Weights of a small transformer language model.
Size: 12 layers, width 128, 3 heads of 32, MLP 320 GeGLU, vocabulary 2048, 2.33M parameters.
Architecture: no biases in attention or MLP, tied embeddings.
Each number is 128 + 24 x the weight over its row's rms, rounded and kept within 0 to 255. Layers, rows and columns count from 0. Numbers have three digits each. The size before them is the row's rms in percent of the matrix's.

# down: layer 9 MLP down (transposed), 320x128, rms 0.0774, rows 8-38, columns 64-127
# gate: layer 9 MLP gate, 320x128, rms 0.0764, rows 9-39, columns 64-127
# up: layer 9 MLP up, 320x128, rms 0.0798, rows 9-39, columns 64-127
down8 106:132182179149140131187141141150124125170137117144143191121102104131134126117131138103139131090134101131092071106121119091135111144149129114125173153146116136124166100191146120134127156117129123
gate9 105:115123094125142119112093147094107098093114131104135151150116107124126177120116181129140086188134140142175130108136117121153056132093145153111140109181135127113105143132101111118112106101111102
up9 104:116096121147173138102155134099100136126128143163146117109116150117083068113144101170164112132123104149107143160100134096117174148129105144132128141147100153142118152114108118085115136135110152
down9 103:149117124099125119129143136128182099113104128097123118131084111127174115130086118087012132117138156054150108143128144158122113116097093127102159100150128116089105126117138140139124097122149090
gate10 091:100102146177166132136127111137139139092095098147095119107121109173131153083150145157068140120099136144124139167091093135148121118091147144119129096127149143157099119182126132109175093157097127
up10 097:160145117121153109125153158126177098163084135138168166142122101115096111139111147136126123107099134129111120156108118124116127124132157129117100110134139102096068127134152129128130094084113116
down10 101:115095121133114164114136124150081124145156102150121129168074139138109126161131133183131138093099119130080130098145137125084141130145086124122135154133142144151166113132131108114157148164161135
gate11 096:144105076105131116170098121105110156098136154128131122127129074152089133145104129103155112162164168122125131112120150123105124110095116109141131124162104101131135186102157137126121137169115122
up11 092:132157086142138092098048123099145132114068125138175106106090105135140125126115109153128147125128142134099148138115126139143141111133126158138169132128141160157111129129114171111083154105147098
down11 093:148121073130119139157147127125153165108116126133131093133154120108081142152134143114116152145118142136157099127122139137100132160145095149117139168113139171158122102149132129136105155156111136
gate12 101:147137066166114146131138150183156114125122099177135152123148145174117149106094189168119126153111119122143116158141133077136157120126143113183132149124186150133124126149128127109089126088105154
up12 102:121122108153095155189104084119139120112149122133129106092113153068100105131119132088097093154138101114081128154105088106141129151147145136131121119113169097148130134107116119110139095098105105
down12 096:129141140102108153139172132112182138135148154142153129083108128124127131116138121106122153172112153096143120097134129086068106121149138128127143134126156170123182164135104151087103165111120116
gate13 096:115105148149197110088123121110138153147140116112152111090111152083119146112095092133154148104138148156128156130135120110106123128125139111108113142131085138146129166167157103159154125130117144
up13 099:109143131151120112118155146150136092098088147114125072131135128131095180144135156131109089111121122129153089108128096135140106129163138115150091097109143136121115155144098118116107139122122121
down13 095:164123113145136138120119139090104116140120125138164139141092148112123109102153128136123138127121105171137112104148167136137121101129138133121124135124114113101139133107151091135091114064107092
gate14 100:116149105136086113130182098147131181142135133127125086137101146160173146112112106191109140140162165132178126104106161134167168117137118136123131155114122128118122142173113180138140108094128148
up14 099:121047169099174117120144167128158148108098131142104098136143112124125129120139116125127134163129135144122131105158151113136088149142149160120169134124133088126113148142119066102130119155124127
down14 103:128135133092154142153156109129083193097131077123075097130083169180141110117122137173156097119150168153137149129093155094116118111143165125131123174153148136096140152124135122075110119140148151
gate15 101:131086140165146124153131107139114079134132123141124144173153148094133144126130168152133138080133181135161119133103113127160158128144082137091162120134150147150113140082145156100078123146113114
up15 089:134162105148143140145131107120156120178107099153081151122167176159103164146149143122117115158111100133085135116105143089081079121143108133105116094123135091134160083133143160131159147137137138
down15 101:150162110131134120114155098128120097128135117135105137143138172132114081109127098142132150202132089105154133144136103138144129135160155141136131151154144128099150108166107135110155091116154148
gate16 096:130130146118152076124155113108130114117156091147117084150127128119103110169096139123147133092135094093122090124142098116133171127129126126127150117140104165113163125159128127124164115117153108
up16 098:175149125137122153153139090151088145139116172107168133160158095140108152110193115165123136091106117113118090170117116087112147138145166117131129132143125106143111126108143152115097087118104173
down16 097:095138138129140128170108117088144149131146089127109123102116096106153127113104165147138124160182153125117124132148170104137135150121099111077121124125065170118119144161145077125124125126168151
gate17 099:126094115126102145111154120100129099172117167116151094109124094112091163130137113143143147111128116146143149099102133085160135119133130119119127104115077085175095131126110098121147105180092125
up17 095:152145104114164121142123144135140163139153137116111128119131162113113113090105147125191187132078109155126095177147121150129117128128149154133137119147128129082109156130104166141125081117105087
down17 093:121133172137052106125142108147097117125116117140151133114098101139140115129148092123128099145091153128110136139082127126138099099114130090150142139122158128166113095153130082175135147124139116
gate18 097:143122127153144125102158109140116103134111124121074127123132147130166123119153191117116133110151158133120118100118132126117115167069124081170100156156129169147099125092139131133140119094120136
up18 094:152122101131099162181094128125123149158128133133175149150107126137116137129109116139132109113084103115105136154126098145118138115158170135078166105120119096128141182088154112102104182091127113
down18 094:107122169149152104117130088123139111140125145168129130132148100097088121157140147086144087121120115135143126111128111121115169132119132105145131129175123158145132146117110139123159129170112091
gate19 100:122123130124100130130125146135126108170136132131158140108132082114125075119134168145136095142146099096095142166091133150151093134114166135102133095158118119158150173125118154157120146116162134
up19 100:134149123120091088136161156136118122136148094135122119113111115125147095092078162131136093117165126129101107159127152162142122147112148118131163092123129162150131162134140123136174142116087086
down19 100:083135128136135129147140133179080132128152144119105143152136125096120150165150127133159137127137120104095100128122089151144125116122150132140149109138105138121135099111114152134180134121173157
gate20 099:158166111116110089125133107129115132129144111146148146137074151155202106148131132110095114148144122143105104124111140157152135088120102155115152098125112124165147121119098094136158142088094131
up20 107:132122141125111140127145109115130059111120125117127125137153158137125122174116083116154130112125128133104156078146173119188125129158115112085117113139130139136116157088143101113116093140150118
down20 100:109155108149102099161140108112145118105165114138164140107068136163149135111102127130100150119091113088110142146108085140090127177117129108103124099126139131115103121101081135187164107132140105
gate21 101:167130097098080119148130138097163132098110099155144142132116153132112117123126129126084124092152103143113125088146140139129155157134136153166114110136086144146137123166137104085120120127138079
up21 102:130117139148125134136138111126132156114123145079132140153111073115133117094133099120154136138159152095144154145125109113084171190169131111131129103105149186168114132170137123087157108103145100
down21 099:134134106101111104128158129141083156110146090160162125138179135183130130104110130121129166127103116149103086208120144122154126082127134132092153130136134183148184101153103138150121126145121115
gate22 099:132105118126098135154125125137111140118152078104127084110165127110111150128117132143147063151104121112137138154098150099125135122113128176100142107073160143122162115132163128112137137145097160
up22 102:167114100108164133107071143126143152115125138169117175140074110137155090128147102108127124128106104134151113111157074124106131153161107115136150117109147080116153129128101137166144123146121123
down22 102:082109152134088097154121163093104127117110139128127130140143151122103141153156156145108129145148098141123158118159167087095151125108112189132139128114150201129121131123094131108107132161156148
gate23 099:152141112155143164148119107083106133107081117140112120121104162168137137119157141138110113121102123091126122125126143076113154134146115143139131093125109106132152170116108091094102114111111132
up23 097:135112138141160142154142106124145135111114085123085106152107100122147136089122141142126151155078150129139119157059128099142144161084102128102113092126132108137171139137143107098208099097127134
down23 099:138117158111103144101104098136106127136128144138174155073118120087125157122099138137118111159106122093131133099109114161136135114076148159155114159155175136109183128118175070100140132145145126
gate24 113:128112122162114106101129110081146133121149132144128124167103122152143095154128081126112149149160146101137160161094124120177127125134167130082156162121124103127143111143158140146124056125134124
up24 107:120111121123127151154111141167105127116151127137133145167179138163101121092134155116124143118117125172114130159126154107095142140158112101131146132115174110131137175124127172112107142081115170
down24 116:157140121142127110112189158095092115110111166147096105093142082081109129160136137127119077144115117128088097131112166116133138108146148137168104099129107095135098113189192101128151122107179099
gate25 103:143094099165090139112143096157125112113097135116149162154120186116119105164154122147133154119120105081141140146133126137137178128103177116125145150113126106137133163184117131116111082084123108
up25 101:117063152126136089116153104127154137116116152134126196133105100145092133129121165148171127169114114129100128160097131131078162111156143156110109150168144138134142156129117136141102106148120110
down25 105:148143071132166145097140138168096124138104128136134131130147139102145179118115132126129124071127125116157108139138141111114122151119155102142174124119110120107143126118144124135121168141153175
gate26 106:148121118122107135134129115133124143137131109165122103133150102117115114121122181128107121147084079139111114101148097120170106161138134133171155111130182174127110124159149114091125139121082115
up26 098:088102142122077116151126086111127124139151187126176107136110094139117153135141129159128123130132114088138161161146140137140127099093108143140112152148114100112150127096139095129160111118136153
down26 099:153142124137141198131092116160127152124085115089121099133102145143130138101137141133147151115158102144099128102111119142135164138188124145142114108160134131108124148119192178107140161119104109
gate27 106:114139140148137097169147131131143107122153121138171143139136140067129147170117111174135136074103149131124120129133137145126110144126115111182131120114116141150137108137125146103128114139166142
up27 092:135131143135124115123133165116148135124097140134091118130129120154129149102119155077126102151123160135135132147100139113093143075164130150059118080119167103112136133114162150111129114125095110
down27 097:100090148161114120134092136096105153114120097155136156153184140140113144121123129182140105152089116164123118189148123116147100118152133098140166136158105115122117102121119132107131153148166113
gate28 100:124119107130113153111119114095126140117123132124154123138199125125138122090126128128088104162118155169143155125140083156156105103171136124148086158087172112130127096130150116131153156085181139
up28 098:124162162142147127097093108162128163066163122121117118150137138188166124166124120159133140121118092125135128127109150118123158136149088137150148089129084104133103164119138141087132134174095123
down28 098:105101141076139132178114136152077114143106076154146136099133151128160129152117106101108098113091076150107120126143094133161157106132135127107114106102116087171148108169110141141135147120130121
gate29 099:096144079116125146124105140130132147112143171138156126155138118140136127120141115121133119125125084129123112128127111107107120188128155141112094186098128141109140130111160171092138092197121152
up29 110:097147144061139101142127134121128127109131145153125093144131126103176135153140101169128154129109152093162099146104132100092131088130136111137108119152210102155127113131132091101170113083116145
down29 109:143134148103120117094114162134120106157093132135162129116142132089141136134105116109120109126091143103155104114123112109138181114110139104122142132104142110112121091136118128090117092135123115
gate30 110:151105127093139155132111075140174118148124144126160165123136224135180112111102142181104155168148141133128117144149133126106099152152133104118086151101146127155149144128140122138138118146118145
up30 109:121154131123117103133131134128101120117106146117151114148094100127134127160134134127134123078098088132149118076110083101160112100135083109129169103094152134130150135127135146142124160118140119
down30 106:128139120127113158109149124092131129141126082152135152117175128128142159142092134147167147071103142148135105137158128129072120113121150134139098123119117168110092138151123120116151149137177133
gate31 104:133115130136155142097076106116114169155160155093137085119163142149093157111150137084152095116165117140116172114136160144168120104126127137102123108134177127100133123147112097166107129107098130
up31 106:119110151112106160112138151174148109157083122158148151143113172121125099180130183139103121163147115129182121155100110133135135111102159142161133139143083123128073092140096154148109096128138148
down31 106:093093156137151129117085145145132100129114159084125116177126168109097147140128133074121095133112162112088187143142152135110138129136135102141116102137167123096120146080157120141120136149102124
gate32 099:132090104139088191145143115090110107132158149110121148145134097139092113145172121183123135126124091150119142114111089157155125113098153153126139097116129122163079121101135103145077101128148088
up32 094:142131152134143119094135089132138130142145124134130118118152140127114185205145130098122108140160152116119132141133173148143104098112073133132125129137144149142162134137114110147116153105114124
down32 099:137127101106079096117114148120091146111083143128105115147103176099144148082117085104129129131123113137148128174099140128124142101108114139129132138106148105121138113103109139094103165123122140
gate33 100:082104098128137114120107102163110123145114146140150123144112126132119124097190102114112113135138131123092128134130052116107111108141107148091096144117169119115142150131176115172131092150113157
up33 091:141123117126127116122145106165157126148116153121134144114106124142146112121134143142136154137182106160145130161129145152122138129125154155114200154160146129136124129150129109114116122092179109
down33 098:106147119116125116119140131104146071156136156130153145131128088088097143107158127094137152104124116116142136148160121147138133168138123110163102152139169109165138153128148103129144129111106126
gate34 096:171141143139130117124137154145128163094137168142131135114127121123118126167092168134173099180137137132172173092104151142127099089157103151143090122153144150120123135140113150140150125136094138
up34 093:145122093147104161069115118100116147159118096112127126107116110097091149088084135156100143158130098159135089128137124145149146144181105115118146130146139127137168109155197110142114147156174157
down34 096:151120118057155140132124112168152148130168142158186111157082136159151112113103128072123087099136112159141125173127117072133159142120158135122122096157114113120125108138110131104141094128121137
gate35 099:121138154107135158116093126093153149108154127121142099096167147143147119099123172133121084103169144159117127125211123120124149117136107106161126120143113182110092142161176117153138148147132113
up35 099:131135112118133170131144121083131142167139128132138109094125096165121139152140135156113105085135139139112138094148153108152111119126113159130123133167147114144139125122099140182158127177181110
down35 099:097137108149118105156107125158141123114069140092184103128150154086097138107146171138152152101132149128111160166137141085093120111100164133102104127154139093104133106076139108139169094140117137
gate36 107:118120120103130174120110122137089147146159133100142151149149128093167146115135117088119141107109117136138119143136154133122118085161137124149121117158155123135136143114119098106125105149141100
up36 097:117116139103160124149124124132146095093114137151117148160106093111167132132137172169100115107131115141129166106135134119157160110185137121130110156166121131093138119129123093150148099139076119
down36 095:123159114123122155153087169165124098130120132150118152105152140103177158179181135155123154073111126144121117085142142109113112161165133122110122130082094136128095100165112141132131155150120123
gate37 099:101152123116101116131135123109166158133099127086140130109113088109140113085124127175110100145151084160118115117134144123149100090125138150110146120138106133104098160104102151142093124134106139
up37 100:137094120106102151159119133106067118122177142101136135080108134080150136127131108112119109152125146161146162106135130132124111146120152149108185098139154121107147119104151090126147180117103143
down37 094:165148121126127132091143091119121120139094145147111072145059101127108109138132065142157152119163110157095100141099128132140168097116125137154087114154135126169151133124046103097117103113098128
gate38 092:139147160131122141120135148121090171098173134121110100090154144096139140173143102128103099113154126124083121147087119124075144109149127167099147080167107145138129096136148152162120150142165135
up38 105:130119133131118133142110095112162167085126120175152132133140144135138108138158126093133164106116158089109150105126141136134113140136142109102158095156151133139143146096147164141098052164114139
down38 099:103128133159132121121161108115115094131109114120127143094148121127087120142116085147102104152127101138118104100114118156154133112093146120121128090142174138178130141125119099118140163112141117
gate39 093:139123114122102075155094165146113119158162123157169111155106178153128139137124139119088127140101109132136092111123121148111146173144083117173125190160115121132114104132149158131099150088121134
up39 097:150124102056158159144115113147112112141114130119173101091134089120146094139126133133119107155069100169104139159142170094142100126112088108113117129136131157132134121101156153095122111144141138